{
  "n_layer": 20,
  "n_kv_head": 3,
  "activation": "relu",
  "bias": "all",
  "init_std_o": 0.00838,
  "init_std_up": 0.053,
  "init_std_down": 0.00419,
  "weight_decay": 0.022,
  "lr_head": 0.0102,
  "decay_fraction": 0.412,
  "batch_tokens": 32768,
  "seq_len": 128,
  "doc_mask": false
}
Each number is 128 + 24 x the weight over its row's rms, rounded and kept within 0 to 255. Layers, rows and columns count from 0. The size above them is the row's rms in percent of the matrix's.

# layer 17 attention value, 96x96, rms 0.362, rows 4-31, columns 0-95
size [ 72  88  89  87  92  93  82 101  92  86  93  82  95  99  80  92  96  89  97  90  93  88  90 100  91  86  87  82]
[[131 151 139 127 145 157 133 100 161 139 157  88 149 172 150 142 136 154 122 166 114 129 117  85  84 144 180 109 164 106 145 130 143 123 101 110 129 133 125 113 125 116 119 136 145 136 154 163 150  77 156 159 111 136  97 127 113 120 157 114 146 145 106 141  98 146 111 149 126 167 152 128 110  97 144  86 125 133  95  95 158 158 172 169  86 113 126 111 166 132 163 126 130 150 113 157]
 [ 85 137 169 130 123 131 121  97 134 144 108  90 117 116 152 128 148 155 133 112 109 111 120 140  99 145 185 153 123 161 110 120 116 111 124  97 139 164 156  85  98 153 166 135 142 123 122 127 152 152 125 134 125 133 117 152 178  72 148 115 170 155 106 167  85  81 180 114 104 160 100 100 124 150 153 127 159 139 144 121 159 144 107 114  93 135 151 138 103 136 133 142 119 129 146 121]
 [133 154  70 127 121 151 128  97 109 135 146 112 142  95 119 107  73 131 119 146 129  93 127 118 166 163 129 116 170 151 132 132 170 142  97 110 128 100 137 139 118  99 112  99 151 155 120 114 136 134 164 164 151 100 139 128 146 131 177 154 101 102 162 169 128 160 135 125 110 134 138 174 135 159 131  94 127 148  96 116 158 135 150 105 131  87  87 161 159  98 113 156 107 123 130 129]
 [164 141 123 133 162 150 147 102 123 120 150 144 156 170 126 107 122 132 114 106 102 146 131 164 135 133 135  84 137 146 117 133 113 142  76  77 124 116 194  81 105 152 134 132 113 111 100 136 147 105 154 103 140 112 123  74 124 111 145 147  86 139 138 117  90 117  95  99 111  85  51 137 145 134 114 126 122 156 137 137 141 126 112 126 118 106 135 130 148 153 133 127 138 175 122 101]
 [164 135 118 121 139 130 151 120 147 132 121 115 127 135  85 131 132 121 109  90  73 128 123  87 155 166  82 150 111 114 140 153 111 153  87 118 144 143 110 149 163 114 150 113 117 133  83 113  74 124 139  99  96  95  90 116 211 154 113 163 108 158 128 131 149 128 113 124 137 114 131 125  99 146 131 139 102 127 143 115 165 139 124 143 181 148 157 119 122 133 101 148 111 136 112 106]
 [144 103 140 131 158 142 140 141 100 131  97 102 124 145 145 116 139 112 108 111 138 144 125 172 139  88  81 105 112  94 112  92  73 124 163 138 185  78 134 100 107 132 134 145 182 114 115 106 160 157 148 114 126 160 142 102 122 138 180 154 107 157 162 160 110 144  97 139 138 137 146 155 124 143 139 104 126 143 119 104 129 154 153 113 129 106 139 119 135 136 164  86 118 134 150 163]
 [131 170 121 120 165 142 124 113 156 117 120  96  80 113 133 143 169 103 128 135 207 158 132 144 134 149 118 114 145 138 132 131 149 113 129 129 105 165 149 112 136 101 102  85 131 137 123  61 131 142  94 107  90 114 151  82 101 168 125  98 140  66 102  94 120 152 133 129 116 127 148 136 149 142 145 124 107 127 134 100 151 131 134 160 134 141 105 125 141 103 156 141 107 132  90 110]
 [105 116 115 102 133 104  89 115 138 137 124 105 124 119  95  96  90 117 123 133  87 111 133  82 105 157 124 141 112  98 136 131 110 122 133 131 107 130 142 130 130 131 128 147 157 124 149 124 137  77 113  93 116 125 164 136 146 120 147 103 132 144 162 141 115 119 131 170 146 103 117 130 123 124 126 112 142 104  66 115 185 170  73 104 158 113 130 212 125 120  88 125 122 149 113 161]
 [151 111 154 142 162 132  94 146 135 112 104 114 158 148 101 142 107 110 132 100 143 105 144 111 109 132 156 133 150 157  99 104 150 120 140 124 105  89 137 122 100 159 137 122 118 162 118 155 151 133 168 159 188 180 110 100  79 145 149 140 153  88 149 136 140 128 130 112 108 137 149 151 133  93 195 132 137 161 144 141 111  79  97 118  93 112 147 111 120  95 117 149 142 118 150 121]
 [ 98 109 136 165 116 128 126 195 123  83 178 129 162 123 128 114 145 102 136 118 118 130 131 163 123 149 121 132 102  99 142 157 153 111 120 176 169 145 112  89  93 122 164 110 139 144 113  83 149 105 134 128 139 159 161 105 101 138 158 163 189 137 164 100 147 131 158 121 123 141 122 173 130 142 166 108 111 140 136 164 106 119 106 133 149 148 123 118 120 154 120 152 131 102 134 123]
 [120 117 100  95 153 157 115 178 165 130 114 182 107 109 106 118 153 127 128 141 149 126  98 102 134 121  94 106 147 121 153 125 143 132 120 120 124 113 112 106 169 130 141  79 137 151 110 118 144 155 151 122 130 131 137  93 164 118 126 128 131 124 123 111 139 148 108  97 143 144  68  77 164 105 123 104 178 149  88  86 101 120  92 124 149  91 129 165 122 127 107 133 160  93  95 131]
 [162 155  95 121 116 178 128 105 118 119  85 168 113 110 171 113 110 126 138 110 176 149 133 141 132 113  84 129 132 109 112 112 157 120 156 143 114 123  79  84 121 114 155 136 109 130 130  86 122 144 130 137 174 172 129 167 147 123 106 157 118 131 108 159 154 115 116 122 123 101 136 168 139  84 123 112 126 134 140 148 149 154 136 122  87 127 150  88 177 156 135 110 109 105 168 138]
 [114 165 173  87  89 122 140 124 100 139 134  91 100 124  94 137 109  98 136 124 124 125 172 155 124 151 160 139 125 104 170 130 103 115  90 111 132 159 119 127 146 113 107 125 160 123 114 126 141 156 121 115  73 131 139 141 165  98 117 110 164 108 123 144 108 129  78 112 143 141 158 110 135 136 149 139  73 142 139 131 136 179 115 116 131 136  73 129 133 131  66  94 102 138 123 142]
 [125 117 124 110  93  99 126 134 123 128  96 122 106 103 161 120 130 175 161  95  98 163 139  85 104 103 141 178 158 145 134 156 132 128 116 201 102 132 155 118 124 100 103 158 115 137 120 100 131 150 118 116 127 143 160 115  98 134 136 110 170  92  72 170 117 147 148 172 150 105 113 136 155 153 146  82 127 138 149 135 116 137 118 108 139 104  98 106 121 111 115 126 144  96 126 126]
 [106 163 106 119 123 109 148 110 126 125 106 134 151 162 104 117 125 160 100  98 118 124 106 135 155 130 117  79 139  97 144 104 153 113 159  89 145 129  76 139 135 137 116 127 124 112 126 105 155 152 117 138 159 110 121 101  85 167 141 122 129 171 100 125 141  69 125 121 147 172  95 148 131 111 168 148 117 157 121 102 102 109 124 144 113 112  84 145 151 148 104  63 119 158  95 124]
 [161 159 181 153 104 137 153 115 120 133 147 169  90 182 123 116 166  79 126 145 128 147 156 123 155 132 106 106 143 135 137 106 125 144 113 158 125 103 146 145 157 159 107  96  95 131 153  89 139 116 137 109 125 147 163 181 109 103 168 137  96 136 136 109 159 175  96 150 134 176 109 112 131 109 127 127 121 115 105  95 127  96 132 113 116  90 134 127 157 159 120 127 123 101 132 127]
 [136 145 143 219 143 154 159 120 104 102 118 126 124 100 140 118 155  97 145 121 109 126  99 141 144 112 136  91 156 137 143 141 130 132 105 165 104 166  81 101 122 120 120 142  91 127 136 137 119 141 122 131 119 149 167 150 148 155 125 124 170 135 130 162 155 140 122  81 155 108 164 158 100 155  87 118 146  98 146 137 104 132 105 122 132  99  84 124 118 141 122  73 129 121 158 128]
 [167 105 148 137  91 133 113 142 111  84 128 161 131 124 156 144 138 124 125 108  93 137 150 130 128 117 130 159 118 138 124 153 123 103 107  72 166  90 133 130  99 130 128 118 122 110  77 159 150 157 102  96 122 131  90 169 119 172 184 143 124 140 176 112 104  83 128 141 155 126 104 156 139 117 152 138 127 151 127 182 145 116 131 163  80 127 140 166 135 111 120 126 135 152 134 138]
 [115 149 119 111  95 139 109 142 103 114 147 136 106 135 111 160 125 177 118 122 124 112 126 126 112 127 106 142 121 134 158 159 155 113 116 148 138 200 115 124  90 122 115 161 158 137 127 155 112 115 120 142 114 149 140 154 166 124 136 159 109 122  92 152 143 101 165 136 167  95 123 112 233 139 144 101 111 135 122 139 116 117  77 149 116 136 161 153 117 151 117 122 104 109 123 101]
 [ 92 155 124 142 125 126 114 128 106  98 151 139 152 139 116 110 123 178 126 163 168 121 132  97  97 121 102 147 111 127 147 138  81 124 127 173 173  99 133 131 170 137 147 186 100 153 137 142 160 131 116 130  91 136 136 146  77  87  96 150 103 176 139  97 117 137 133 151 105 118 130 152 131 106 145 143 147 129 165 121 122 158 131 118  99  81 134 129 125 146  80 149 114 114 148 148]
 [ 98 128 149 152  65  82 133 150 122 144 134 140 144 167 129 113 130 136 146 108 117 130 127 143 137 137 190 145 114 125  96 130 134 130 134 121 158 115 137 121 121 114 119  93 124 118 110 145  71  90 102 122 108 104 145 137 109 139 168  83  98 122 140 164  85  83 137 112 165  96  78 153 100 154 149 125 114 160 142 175 109 106 111 126 105 159 151 125 133 147 114 158 149 155 127 121]
 [108 120  94 128 174  63 120 106 140 188 141 111 142 143 151  89 104  46 126 154 175 121  97 133 107 109 139 110 141 119  86 115 105 110 131  67 122 124 119 134 165 117 137 127 146 123 142 134 127 116 115 115 105 131 140 132 153 105 166 117 110 139  95 112 121 143 152 106 146 121 111 127 183 115 148 147 131 106 134 140 117 121 120 150 108  95 144 144 150 142 169 133 160 122 136 129]
 [148 104 157  83 152  99 102 134 155 132 157  77 130 146 130 141 141 102 135 149  97 156  95 113 124 121 142 187 159 135 123 166 130 145 139  90 133 199 120 157 112 100 129 122 161 110 102 139 112 148 159 140 117 132 114 117 119 112 137 145 103 119 146  86  96 129 111  82 124 167 108 143 148 125 110 140  96 136 113  88 157 134 163 116 132 125 165 102 107 154 137 126 102  86 133 126]
 [ 96 132 116 144 146 146 106 103 121 113 162  88  84 153 128 115 118 163 133 128 129 131 144 125 138 114 171 127 142 127 130 155 121 114 141 162  99 183 119 157 121 101 129 148 161 128 107 119 146 115 153 127 121 153 106 150 144 102 133  83  82  95 178 162 115 152 149 125 114 104 103 102 148  96 117 145 136 127 103 143 124 151  81 123 109 153 172 189 183 118 101 120 117 144 108 130]
 [116  91 100 116 120 138  98 105 115 166 100 114 131 144 118 146 153 165 121 142 171 118 112 131  78 107 117 129 165  90 177  95 109 154 127 102 131 131 138  96 155 129 110  98 101 143 135 143 123  77 148 128 132 133 117 177 134 125 129 126 135 124 150 130 137 133 146 133  47 104 104 157 150 139  93 148 106 134 153 138 101 156 136 167 124 163 145 116 122 121 105 157 108 173 107 137]
 [ 91 112 162 124 111 142 104 155 137 171  93 111 109 174 143 112  93 127 122 114 107 111 133 103 155 134 126 144 115 129 115 124 106 126 150 118 195 173 110 155 118 111 116 110  80 118 139 114 134  74 129 127  96 143 129 183 112 109 125 136 120 116  82 148 139 182 118  97 130  98 135 148 137 121 129 137 147 116  95 109 138 136 126  94 149 153 149 126 112 114 169 178  84 122 117 115]
 [126  91 180 146 121 126  76 148  90 131 126 161  89 114 109 119 176 156 109 165 125 116 172  91 111 137 110 151 160 135 162 128 135 156 163  94 127 126 117  99 142 101 114 132 117 142 158 117 107 123 178 140 140 108 137 146 172 126 135 127 137 127 140 119 124 150 142 100 183 128 109 173 160 114 137 111 107 120 103 140 120 139 144 112 132 177 108 169 152 115 130 160  93 140 124 118]
 [155 124 158 120 181 131 117 115 119 159 121  84  92  84 146 151 137 165  82 146 123 105 125 138  90 133 109 168 104  94 107 139 129  86 181  93 131 108 133 131 151 112 128 125  95 121 170  98 168  90  94 119 105 127 124 139 102 138 154 148  93  84 144 132 106 142 164 123 130 141 124 135 119 154 137 134 111 141 117 135 115 112 129 116 116 115 100 134 144  79 119 152 125 186 132 133]]
# layer 17 attention output (transposed), 96x96, rms 0.312, rows 4-31, columns 0-95
size [ 76  80  89  84  87  92  77  94  83  83  83  76  91  95  73  92  91  96  91  94  96  92  86  90  83  88  80  85]
[[117 111 111 135 152 139 131 167 143  94 131 129 172  95 110 127 119 113 128 118 105 109 166 138 160 122 128 122 147 151  67 145 134  44 148 110 125 141 139 117 157 104  98 129 120 120 122 112 109 145 123 180 115 117 107 154 108 136  89 123 110 134 161 154 131 114 107 119 152 121 114 101  57 147 125 129 113 166 104 139  95  74  79 147 127 106 152 147 144 137 110 124 136 132 124 136]
 [162  91 116 102  96 151 129 165 133 131 164 138 146 116 110 117 143  97 105 114 149 138 122 114 156 119  86 173 104 144 147 115 132  83 141 121 171 150 115 135 152  91 120 140 100 141 162 139 108  88 129 132 182 118 168 138  80 166 125 128 102 112 122  89 132 146 132 103 129 126 138 164 121 145 156  72  93 146 147 112 109 174 156 110 119 138 122 156 160 126 116 111 121 156 136 138]
 [149  96 182 138  78 158 151 160 135 166 114 116  90 124 122 155 131  89 158 136 159 150 128 114 130 108  99 147 127 100  60 151 116 112 133 118 139 174 157 147 130 164 134  82 134  82 140 143  98 118 117 140 144 133 109  91 149  97 130 107 168  95 114 132 158 130 162 152 136 114 145 128 137 133 103 129 145 132 145 148 142 124 130 174 107 104 135 114 141 140 127 136 163 127 138 173]
 [140 121 126 140  89 128  78 148 105  92 111  89  99 105 126 129 170 106 151 102 171 128 116 139 138 100 120 131  91 106 159 100 154 101 147 130 124 147  69 133 133 122 142 142 147 129 169 167  95 131 155 144 124 103 141 171 126 186 142 133 162 129 108 162 143 143 154 101 102 161 153 113 116 134 126 150 161 119 118 124  99 128  88  72 122 122 116 111 132 154 145 127 157 140 131 124]
 [ 95 110 123 114 118 134 114 125 150  75 129 130 124 124 154 150  88 128 157 150 186 140 128 147  94  99 169 111 119 164 114  87 163 130 145 157 134 114 161  96 105 135 166 146 113 103 164 152 142 117 143 149 150 144 174 125 105 102 132 130 127 136 142 156 167 137 111 106 137 144 156 141 188  70 129 114 138 129 139 132 146 128 101 127 157 113 149 134 185 135 112 100 156 125 130 138]
 [124 138  96 129 105  91 127 170 158 116 120 143 129 130 131 113 126 126 158 115 113 124 103  84 122 100 152  98  97 165 183 127 161  58 109 142 118 165 115 111 148 139 121 157  90 145 140 130 133 122 120 107 115  82 102 153 148  89  79 159 139  90 125  99 155  87 148 131 111 137 101 127 154 112 145 152  96 104 126 112 157 110 129 111 132 123  90 161 139 118 100 124 109 118 111 139]
 [128 122 151 143  87 146 107 137 102 144 150 121 119 148 110 108 124 124 150 130 104  61 120 131 150 100 126 149 100 135 157 100 125  81  88  86 113 120 135 142 109 140 159 121 131 141  70 139 139 122 122 160 164 170 122 124 105 121 109 150 143 163 121 145  73 106 169 111 125 127 155 150 122 131  89 121 144 107 106  91 114  90 116 111  81 141 127 103 115 110  94 124 108 132  91 161]
 [153 147 103 115 173 141 158 153 151  91  92 136 133 122 165 138 119 131 163  83 117 172 109 125 147 125 110 145 153 169 126 108 129 152 122 130 144 117 119 128 110 120 150 107 139  71 129 145 104 165 130 129  86 104 153 132 104 127  85 136 113 103 133  74 125 114 114  87 111 160 163 125 113 110 166 153 133 101 166 132 108 120  98 170 121 141 143  75 143 130 123 149 131 167 132 142]
 [124 111 174 144 119 133 135 149 123 168 163 122 134 138 147  89 138 105 133 152 141 110 107 105 125 150 116 102 135 105 148 165  87  96 143 128 153 137 138 151 137 133 110 145 133 167 122  95 125 163 105 137  84 102 168 119 172 138 118  75 127 144  99 109 167 105 147 129 128 147 121 149 148 153  81 142 145 184 108 143 118 175 172 156 104 141 117  79 106 135 108 122 122 130 142 113]
 [117 169 129 152 102 114 102  90 140 128 125 117 110 136 171 124 140 139 145  90 131 152 118 121 105 160 117  97 111 134 110 139 120 118 107  48  72 156 134 131 136 141 139 147 130 162 143 158 146 156 141 142 118 137 138 151 134  92 106 124 125 138 124 151 103 145 111 128 142 106 144  86 107 107 156 161 133 131 124  76 112 114 192 129 100 129  93 125  96 111 127  96 127 166 119  75]
 [116 141 145 164  94 130 105  78  97 149  84 104 139 100 137 138 101 109  87 111  83 100 151 159 107 122 121 147 123 137  97 104 137 111 141 103 142 134 102 135  99 125 177 110 155 123 152  98 176 118 127 113 116 103 165 167 123 129 127 148 119 105 143 126 117 123 121 132 120 119 152 159 144 156 103 161 139  99 137 113 146 159 125 159 170 111  95 106 184 140 149 129 103 107 142 173]
 [121 127 147 124 149  88 103 178 130 138 141 125 126 109 146 153 132 111  79 145 111 139 102 106 128 124 132  69 113 127 182 114 166  73 137 141 136 129 124 174 129 136 119 119 158 126 141 156 155 139 133 112 115 131 125  93 145  98 158  95 131 106 154 133  79 134 113 136 149 137 119 156 129 104 100 165 105 159  92 109 133 138 102 146 164 135 175 177 110 151 131  96 131  85 126 132]
 [136 124  77 123 142 136  92 168 124 152 117 150 157 151 137 137 188 119 147 139 109 121 108 102 147 112 115 123 134 143 115  92 123 123 184 127 131 113 145 102  97 126 126 106 107 144 167 133 104 109 125 156 147 149 169  91  79 111 137 140 116 151 184  83 181 124 144 126 118 139 130 150  84 113 122 106 112  89 132 146 159 101 144 102 134 148 116 148 140  91 141 162 154 119 130 143]
 [106 149 126 109 143 133 126 117 128 153 134 106 110 106 126 136 104  85 108 137  97 107  88 111 152 150 106 122 115 111 109 111  97 182 114 115 148 124 151 162 170 105 123 131 117 132  93 161 142 130 111  84 111 143 111 152 152 117 105 129 143 140 169  87 157 108 135  75  90 122 131 134 111 110  89 138  92 133 159 112 138 122  98 144 117 152 149 143  83 111 122 100 133 110 181  69]
 [140 114 151 147 152  97 130 156 124 147 149 140 138 135 146 150 145 123 143 155 153 133 131 125 120  89 158 131 117 102 109 159 107  91  98 157 123 158 136 131 114 113 127 184 159 144 136  89 127 106 113 130 162  71 161 125 113 111 121 153  80  95 157 146 105 141 127 144 138 108 117 143  90 133 153 162 146 110 132 159 151 116  89  89 139 146 128  96 108  84 190 175 143 125 127 139]
 [111 104 114 115 149 125 109 165 116 129 128  98 143 107 138 167 118 145 142 141 122 115 137 108 104 114 135 128  74 114 148 153 118  93 138 130 132 113 120 115 118 113 190 167 188  95 114 162 104 132 101 137 113 117 105 128 102 128 118 122 194 164  90 166 136  69 135 104 108 106 129 128 134 165 116 149 126 159 144 144 173 177 132 128 123 116 154 166 144 111 139 151 123 147 125 132]
 [ 97 124 123  97 135 112  74 143 134 113 133 102  98 110 122 118 124 134 113 127 127 141 133  69 121 128  92 115 112 126 109 102 137 137 134  96 153 116 165 124 121 128 187 139 139 137 120 169 124  72 108 133 109  89 110 128 139 145 153 148 126 136 163 126 100 121 121 196 100 126  88 117 123 117 119 112  80 143 107  85 146 100 148 135 145 175 126 107 117 104 131 150 126 115  68 104]
 [126 139 123 124 149 134  94  80 148 119  79 110 146 137  99 104  97  78 145 100 165 131  95 128 105 132 147 111  71  71 125 106  88 131 115 125 120 117 108 111 158 154 116 147 153 185 126 124 104  96 128 141 125 186 147  98 134 111 114  93 111 123  99 103 132 138 136 140 131 151 157 109  98 130 148 132 109 121 140 133 118 134 130 126 156 112  70 109 103 128 139 110  92  95 144 130]
 [129  88  94 103 150 105 162  91 144 178 122 111  97 113 158 105 171 135 141 103 169 136 151 129 167 169 167 121 151 103 122  86 121 160 156  84 135 143 140 110 138 105 159 155 113  75 130 146 126 146 135 110 187 148 129 136 107 119 123 128 133 115 136 138 110 170 111 137 106 153 115 130  92 117 115 127 111 130 114 102 105 174 130 102 146 149 137 124 117 111 153 113 141 119 173 142]
 [ 73 128  97 131 145  96 163 106 126 131  93 150 130 127 112 149 127  86 130 100  72 141  86 150  93 125 165 113 113 122 109 159 132 114 151 103 106 159 101 127  99 160 115 134 123 123 121 148 112 113 161  92 115 108 131 116 134 113 149 117 112 129  89 101 121 128 144 130 183 126 131 116 118 152 119  83  91 126 117 168  86 106  97 120 122 167  96 146 103 134 136 125  88 146 124  82]
 [184 105 129 129 161 161 114  94 159 122 127  75  96  76 115 150 140 106 138 119 172 146 108 106 141 147 112  96 102  91 119 163 117 168 107 107 110 108 101 115  80 110 102 128 150 155 114 120 121 108 139 129 129 132 131  92 167 158 142 114  99 123 127 128 136 144 104  97 116 157 141  98 117 103 101 122 122 108 171 126  98  76 143 122 114 114  71 141 115 125 131 112 126 136 142 117]
 [173 122 180 191 112 151 198 127 134 136  92 150  93 103 101 146 151 159 112  84 145  92 133 144 156 120 155 129 124 123 158 115 139 112 127 138 122 109 130 132 122 123 108 131 134 133 157 137 104 198 143 185 132 122 138 110 142 137 136 170 153 129 148 123 121 150 137 163 116 133 152 152 130 148 135 143 117 137 151 132 143 131 136 163 108 160 144 137 112 103 126 163  93 159 143 152]
 [ 82 170 101 137 122 154 121 100 143 135 106 154 129 103 117  84 131 115 133 161 109 146 129 116 197 131 129 157 165 124 141 130 156  53 146 146 144  80 130  99 167 114 119 145 102 129 130 118 127 123 113 128 148 114 140 129 124 101 135 132 104 111 136 178 142 168 143 147 122 119 146 135  86 132 161 123 139 137 179 147 137 137 140 156  81 128 132 102 144  84 144 104 144 139 128 101]
 [107 134 157 105 144 123 118 126 196 157 145 140 136 121 147  97 163  87 148 128 136 131 192 120 146 163 155 145 122 133 128 139 156 154 125 123 152 109 124 132 129 157 102 101  84  77 132 158 132 121 102 149 141 105 150 103 111 175 123 178 148 139  94 120  88 140 158 118 144 190 148 134  98 145 150 133 146 137 171 158 106 132  99 145 117 111 153 139 123 119 140 117 145 127 116 126]
 [134 149 126 137 136 101 135  87 178 134 106 141 146 120 121 112 163 105 147 131 103 141 183 162 136  87  86 120  50 158  81 146 138 137 115 161 123  97 149 156 135 140 114 123 146 161 132 108 137 149 131 127 144 134 128 137 125 133 148 129 141 124 104 110 132 160 117 104 152 160 129 141 129 116 139 104 126 131 104 147 118 137 120  62 103 132  88 137 109 108 113  62 169 140 146 147]
 [107  94 152  89 143 116 143 105 134 151 110 113 148 111 107 133 150 182  93 127 103 103 121 120 148 145 113 110 135 127 123 125 146 105  95 103  82 109 146 119 158 107 133 136 134 106 116 141 133 141 113 109 115 117 158 142 101 100 119  80 120  98 139 109 125  99 140 146 131 184 132 117 161 114 150  82 103 116 184 168  74 153 145 104 102 107 124 156 137 149  74 153 102 112 114 124]
 [147 131 102 107 165 103 144 129 161 160 111  81 147  97 158 166  99 156 141  78 106 107 112 131 156 110 112 111 148 102 104 145  80  88 132 152 112 127 150 148 155 105 147  90 140 110 169 135 187 117  68 157 120 104 136 102 131 113 133 159 128 151 123 153 131 139 147 128 120 162 143 139 126 111 124 110 144 112 140 139 124 132 152 119 146 120 126  72 133 115 102 103 167 135 128 100]
 [124  97 126 115 108 148 143 130 152 154 136 133 150 116 108 176 111 130 164 133 138 133 140 164 104 109 153 100 124 133 111 128 114  75  71 146 150 147 165 136 148 131 114  77 154 166  99  93 108 132 153 132 129 130 108 125 121 121 112 158 123 160  78  77 138 160 108 110 136 196  91 156 133 152 139 133 138 107 166 150 130 147 114 121 104 120 130 135  77 154 113 101 118 128 117 121]]
# layer 17 attention query, 96x96, rms 0.321, rows 32-39, columns 0-95
size [101  98  94  78  82 104  92 101]
[[130 157 174 155 145 118 138 170  81 151 155 142 141 156 122  64 111 145 128 154 138 135 122 113 136 119 115 157 119 107 106 169 107 140 159 161 141 116 132 113 151 114 120 150 109 113 140 137  74 137 138 110 169 163 101 150 134 124 199 149 136 145 126 139 112 169 117 154 124 112 112 151 134 136 150 115  95 110 167 141 154 114 107 122 139 140 101 152 123 144 147  78  98 154 107 153]
 [186 124 103 152 127 139 134 176 118 130  96 112 113 145 114 100 102 114 136 159 173  91  98 134 124 142 147 124 126 146 122  72 143 153 134 118 115 169  89  51 113 117 139 143 113 130  76 115 130 113 156 124 123 158 112 113 118 135 150 148 123 138 115 140 126 147 108 108  80 132 140 111 111 115 115 127  96  86  93 141 136 136  86 120 119 129 119 120  97 132 119 116  79 168 107 105]
 [142 168 170 120 145 150 113 127 160 132 157 165 122 159 123 108 148 149 118  56 133 113 176  99  92 130 135 124 118 115 134 153 131 110 158 195  83 118 162 116 149 176 124 156 125 128 149 161 114 145 133 154 106 123 135  92 103 122 133 118 134 107 112 128 147  85 113 168 105 108 135 155 103 147 127  77 126 124  98 151 141 122 105 123 143 134 156 133 162 132 161 118 125 123 146 125]
 [122 101 148 112  98 107 138 134  64 142 146 134 111 143 105  85 130 135 160 175 118 172 124 124 124 132 125 126 165 116 141 129 147 146 127 128 121 135 135 108 133 154 160 142 131 142  82 107 156 122 166 126 155  61 129 119 125 134 107 104 109 115 150 156 161 152 144 137 111 121 147  87 146 132 131 127  94 190  98  63 156 161 126 108 143 126 139 142 145 128 132 107 130 137 139  74]
 [144 114 101 147 118 122 160 115 104 153 145 107 119  96 161 142 115 117 114 155 170 119 116 171 155  86 135 102 155 155 126 146 123  94 110 104 155 119 106  76 129 131 166 118 147 134  90  96 167 120 140 137 172 105 145 156 116  96 125 119 153 131  97 131  95 107 135 133 114 134 135 152 106 130 117 195 182 116 140 148 143 125 105 114 147 128 134  92 176 150 107 127  96 106 106 146]
 [127  94 138 144 138 107 111 102 146  95 156 104 131  85 155 126 143 141 152  97 124 142 109 138 128 134 153 132 117 110 144  78 155 113 128 120 127 140 118  88  92  72 118 126 106 146 157 100 147 120 108 141 159 196 119 140  95 119  99 135  69 102  84 112 116 144 122 144 126 111 133 136 131 104 143 147 138 133 148 116  63 118 151 118 177 118 123 164 162 125 140 112 125 161 154 147]
 [121 131 138 162 163 130 146 116 146 117 139  75 128 136 136 149 117  73 137 102 126  78 127 148 107 137 122 158 128 101 124 118  79  96 112 129 145 127 139 130 173 121 159 146 171 132 151 142 162 153 138 123 111 160 106 136 157 126 136  93 124 138 126 127 116 128 133 126 152 107 111 108 130 140  93 194 166 151 145 143 152 158 117 117 119 144 185  62  89 131 124 124 145 107 107 154]
 [110  99 145 131 131 142 144 189 120  93 125 126 191 154 113 164 136 129 135 137  93 155 114 102 166 103 131 113 138 145 127 140 135 143 105 130 103  91 149 145 100  94 150 114 129 148 167 116 164 122 125 152 145 143 157 122 138 147  88 106 190 133 169 129 170 170 150 126 134 127 117 135 159 133 182 138 124  94 168 119  97 142 139  98 138 105 135 113 139 135 119 115 134 132 106 166]]
# layer 17 attention key, 96x96, rms 0.326, rows 32-39, columns 0-95
size [ 97  94  83  84  87 100  86  86]
[[ 96 138 116 122  90 119 120 159 133 130 124 129 141 143 159 138 101 117  94 148 130 130  95 133 134 125 158 131 109 100 105 147 134 156 113 120 109 130 169 105 143 148 106 132 168 136 117 189  94 103  98  93 121 135  89 111 151 100 151 104 117 100 103 137 130 151  88 132 109 100 108 179 157 132 103  88  75 115 110 113 130 111 128 167 114 119 137 101  79 109 101 104  73 146 138 125]
 [107 147 138 114 122 136 121 148 138 141 136 132 114 152 157  70 141 138 128 150 136 137 177 116  77 118 119 158 114  94 129 150 161 139 147 119 160 130  87 131 114 155 132 143 104 140 103 134 147 132 170  87 141 157 103 123 125 149 158 163 140 162  93 104 101 136 135 109 107 164 200  98 133 140 114 138 125 155 129 131 139  82  89 130 146 128 143 126  95 143 104 107  97 182 127 104]
 [124 131 143 143 138 127 154 127 192 141 141 113 168 125 124 147 170 112 175 103 124 113 132 114 129 138 103 132 126  89 104  75 162 136 125 174 109 135 108 137 118 184  73 149 125 140 174 146 127 162 130 108 100 145 132 106 124 137 134  81 122 119 137 100 162 131 131  85 128 137 130 153 175 150 134  67 119 116 117 139 110 134 151 137 160 128 127 110 162 172 141 114 129 136 137 129]
 [122 137  98 165  82 129 139 123 109 121  94 125 113 108  89 110 143 151 134 151 105 141 102 109 148 134  97 131 159 123  95 134 141 127 143 158 186 107 110 114 156 163 139 133 152 112  92 145 157 133 136 134 136  99 142 106 105 130  94  86 107 205 156 132 105 153 129 163 136 115 155 124  85 161 111 123 123 169 128 111 128 155 110 127 148 156 107 132 155 134 163 133 153 117 141  80]
 [143 124  96 157 113 121 116 115 135 185 110  85 119 130 142 158 146  98 137 130 177 164 119 109 170  99 128 115 147 119 147 120 135 139 107 168 127 131 114 134 133 126 115 127 110 112 112  89 118 105 114  93 154 124 167 123 127 103 105 152  97 133 117 133 123 101 149 112 128 148 149 155 102 137 136 208 156 137 123 122 139  79 151 117 130 104 141  98  66  87  81 133 132 145 137 104]
 [136 154 123 158 146 145 120 130 151 139 178 139 130 106 132 139 166 169  84 125 129 139 120 104 145  92 156 112 128 125 131 112 148 105  97 130 133 135 139 169 128  93 143 158 101 147 146 126 117 100 170 151 110 136 130 146 124  56 120 129 117 111  92 185 146 132 131 122 137 150 159 168 157  89 147 145  86  97 130 106  93 104 118 154 150 124 120 142 155 149 175 150 136 156 134 156]
 [138 129 120 144 177 120 155 137 124 124 133 129 150 122 130 124 118 110  92  98 111  76 132 119  96 130 112 160 112 140 134 130  98 100 120  99 139 118 141 135 138 135 147 161 117 104 146 163 171 112  71 123 147 152 144 167 130  98 137 159 134 141 197 161 117 138 145 150 148 145 127 141 139 131 118 141 153 168 148 151 134 114 142  69 131 154 188 115 116 126  74 110 146 147  88 141]
 [110 142 120  80 133 101 159 130  80  91 101 142 192 162 128 164 168 112 121 113  66 190 134 148 124 121 141 130 139 143 133 113 137 122 139 134 104 111 152 132 103 121 138 152 115 123 148 134 142 101 132 130 131 128  99 141 126 132  73  82 158 120 149 111 149 136 136 120  98 129 103 138 111 148 163 137  95 111 149 116 134 187 107 110 117 102 159 106 155 108 116 133 141 112 104 159]]